Weights of a small GPT-style language model, trained from scratch on English Wikipedia: MLP 1152 GELU, 8.38M parameters.
Each number is 500 + 40 x the weight over the matrix's rms, rounded and kept within 0 to 999. Layers, rows and columns count from 0. Numbers have three digits each.

# layer 8 MLP up, 1152x224, rms 0.0804, rows 697-709, columns 0-111
528555471464515450512455442501530563470600459457581438522493411501521485457520524474557506507474505470540481546495488511520526560558480583464532457503485535434473511473532465465444482546499440494544498566540469459509490468528492495498469484468535466505496574513519536508480437502494481511476430492493551532464555537535471522462424534512
495431400508523518511494469506451586475516519421502457513467564530521533467487425589610515502544482463516477512519444511559513494485488508552416519477494391458543514512512554489495503484522517505443505449490497652484486558468494532434536481522523536526485533509477499572525508490469478561396562553524498426562474521518433484457513496536
627447508473551501514445489546529516597427590463456459554570500577517534464456546527506418540510485489573454506503521440508484379492556508518578532456454480462384530550563467546555528462426480482581442565471473490542498362482487491478477523473488551461469514542432539436533386417537585498471480521521480512464524544531471478509528490623
556550480510542563546476504515563479538513497561467608570438471478553567451522527494442491480472526519527542510486452434444441616477448517452465475413514492410471471452521548473554538500484527489455527573567511500475555475497510501468551514534492497506553506493494462517552542492478532460527524479520508529431538521486526465501491544508
520516492508496494426458485474529461534452477526509451454514446513538475531549490436539535462502483497544485575458491476481584538472492519557459487516442525460481465479528514460474439490547514485564601501581483549470466479574474516556543477426477527593498590496542423491571509520445487446424473520444546556463482498533479501508451515440
559566559468482497499447476425452492438472519439464495423514458486553533383534462429574486521505516548471497556473496544560585558496466531462510492472494493518529478514591587491549491539551564480442585447588535433504476510523473430432486507550487464459566508534427526465510512424467553451538477486452452529411520535603529474532537479455
486512442536536567452481471421572522506531512486564520481615457486571461441552515473473557541416426478403528446496508512579537590559447493446457498524514509449536453532464541501564439496541465525574474487562491448445502564581452586493524503481508552542546586537552535524446528461431553451407489497431524514468529503554448481558521503456
548489492497566406506485544506478466487503448555561505532581454520430515503483538507557433505519547508540500562514513524497480475562566487440490465510452492488509466448499522450516454484539411537542546555447555522494511506547470494367465557551515538445556549575469492561491471542506473517521542505505519485470454474542551520545450469511
532479485441463462536509509476563527481437512494464543471498487453496531465533501488518482492489532472482474480556461502462479617496506549530476569492453482479521447497455529492489522502514463494538548520487460528461499456495458499548544473456498459564512503500473454470447488508471486539511512510473493508525439514515544492516506476507
500525452546551427411494557436476479551507520486561407495501464481522542473560484518432514521580461512526505561437518535502532518535492551496481478555466457479504459460501482509416509512526550557515594456420457520433483513457496483473492485424507486468509504508460398536451545453450448551476562576505495573501468558540467528429504443434
454497425431499557483534488454498536415519494522436482499498535478465462552549469487574514489453456556502525479507473564503480424550526431529502461495503398486538501570497497514479417476546511631476422429538527553536523508486413526527462512457553437501527535544485471513504423433445511482424535451501496514524477536565425623518463440534
510548480527498555417531515534454488425497536462488569474511497454514546473500462475484502461505477482532475547498451475496584501519481490497490495525533597496461503501593476519484551490481534418560426466425438592538450476486473519540497539516493510447468514485493520482519482449494456528529463446535494524572482560503471516507499485505
573464467528450502506530452523531515418586496502521446477494454522522464541529468479542473536497465442422490451486497526545542511511521511490512455433523411474525526479479513467495496493550464493540528524562502528489456486450478453497554483491507504467506483514562500433475467495503497476489484516489503543419501495529531501480557495427
# layer 8 MLP down (transposed), 1152x224, rms 0.053, rows 697-708, columns 0-111
543454509490598506501449605486505487494443553512428466500483484508430522578518523550537549535446551543506482494509453543583455489489480508514446504515455585503466574551427506433515461517522537509488526566461535485558458481516506511570463493471502486578431534513476495465474525550420564468487496564539518473474503611527532463514510526441
540474557445459448579454553499484483554459522502503483505530437478525511495551538549497479447543434436520496524510523537481457561547480520493473466511478508490480493492502489484562531477530522530533487434511496474516486501532410523523547440533481499538553497473500565495503526534476498529498496491532498517526509519447490474493474451463
522497491499552521536538427576530619569462518519452505491558535463482463548504545620517501488577580514480503395572507496517493492428549464521459517517563418420400442534500539486529570478474509571549476426476524546470501459485566491433468589537570449468470547549502487514480510420567541507506475524489512470546499507516415483404525467533
524507493530410454522502509531522491498479401531479498496521553443531541496581439500498494569504494509456574489488479505539480592495521544527441466482460479483440531502547482528554559456513501496503609457508463551488503427460499532589494517547436514493552527434458442508453554445537466540544474520421507573451418505510512471433529515449
467467540555500536516472490445472520508495500544526548557562495511499413534534465449527665615512492409433446544436567516487452471492531531438515527375510468488582470500530486564488465545503406637532442533528596459483456515504481456535477508564486549536466492555476469444425516523486478499549571510413534542561525449563522587489491472540
623453463538521530443514490417504444503494489460475554531482454559491474476545499502461550487561513467514465456369463513435456429390507461534431456448424462520488492573446544497492507508456487563446550537549499539471526533595424518466547513487521500499382533492572489470511487473568461564598487619493494451572453515546465440497627495490
638522485550511452476552483527465567503581517387483431492492420491523564497579490450595480531473551509511440463532539466501539585508496477541612528420538500485489487525437442522486526523539391532471601494507461434496523455486484445524450500546496431483543472570529437528441422511416527468620432481479468465516552521506520527544565458430
510515526497515427474515470470607481497509510529512483501472512510475482440488579528478526480480435444531552458518458504454516525442456511531558556479494450486545506521565544488511478515535466469492495443417506487453514460536537504512546488510508530503470517552462469549478497496490476447497459425527495565532520520470485568556505487510
464475485528499389508499484551490521477458474514521429512523476531505518462537424548502530483536465507486479527505496526516493502478463494470481476519484464461543546490533519513414507494445506504517444519556517457496462528485487533536494452508517497492465549528501539490512484478460503513467442481534556548507514503481481498490529530478
500392565505494515448463518566404434542621533535440514539467514564486475442458505488485527512417563548464487419494487537567507476453591493585457548461478527522522517457465557422534490499512465518462459521487579430570495574492474401468429490557524470445451437530486441491559523517510402477518438488491479553532460524494490511508449442487
505476551516470503563513506491523507397538459520457479486516434510521464482501464537472598512499517460478505481461475495510411538523564528497497538526525566470494505522510504525502454494465440437522544511493515559554564594498526493514476501473565504479515382497536452442495454513491535489532509452488571578479482498501489425438569472429
534469480488417570476537543522512505568481409526550479420493516518472502530511481400528509492573521500504460458450462498490453522519521517535502507463499458504537533447533492556458502521472488512459481555503503531481505453506482481498528484510517473502526467465454538494515487464502528479511529474458512493542481510472499472544500533483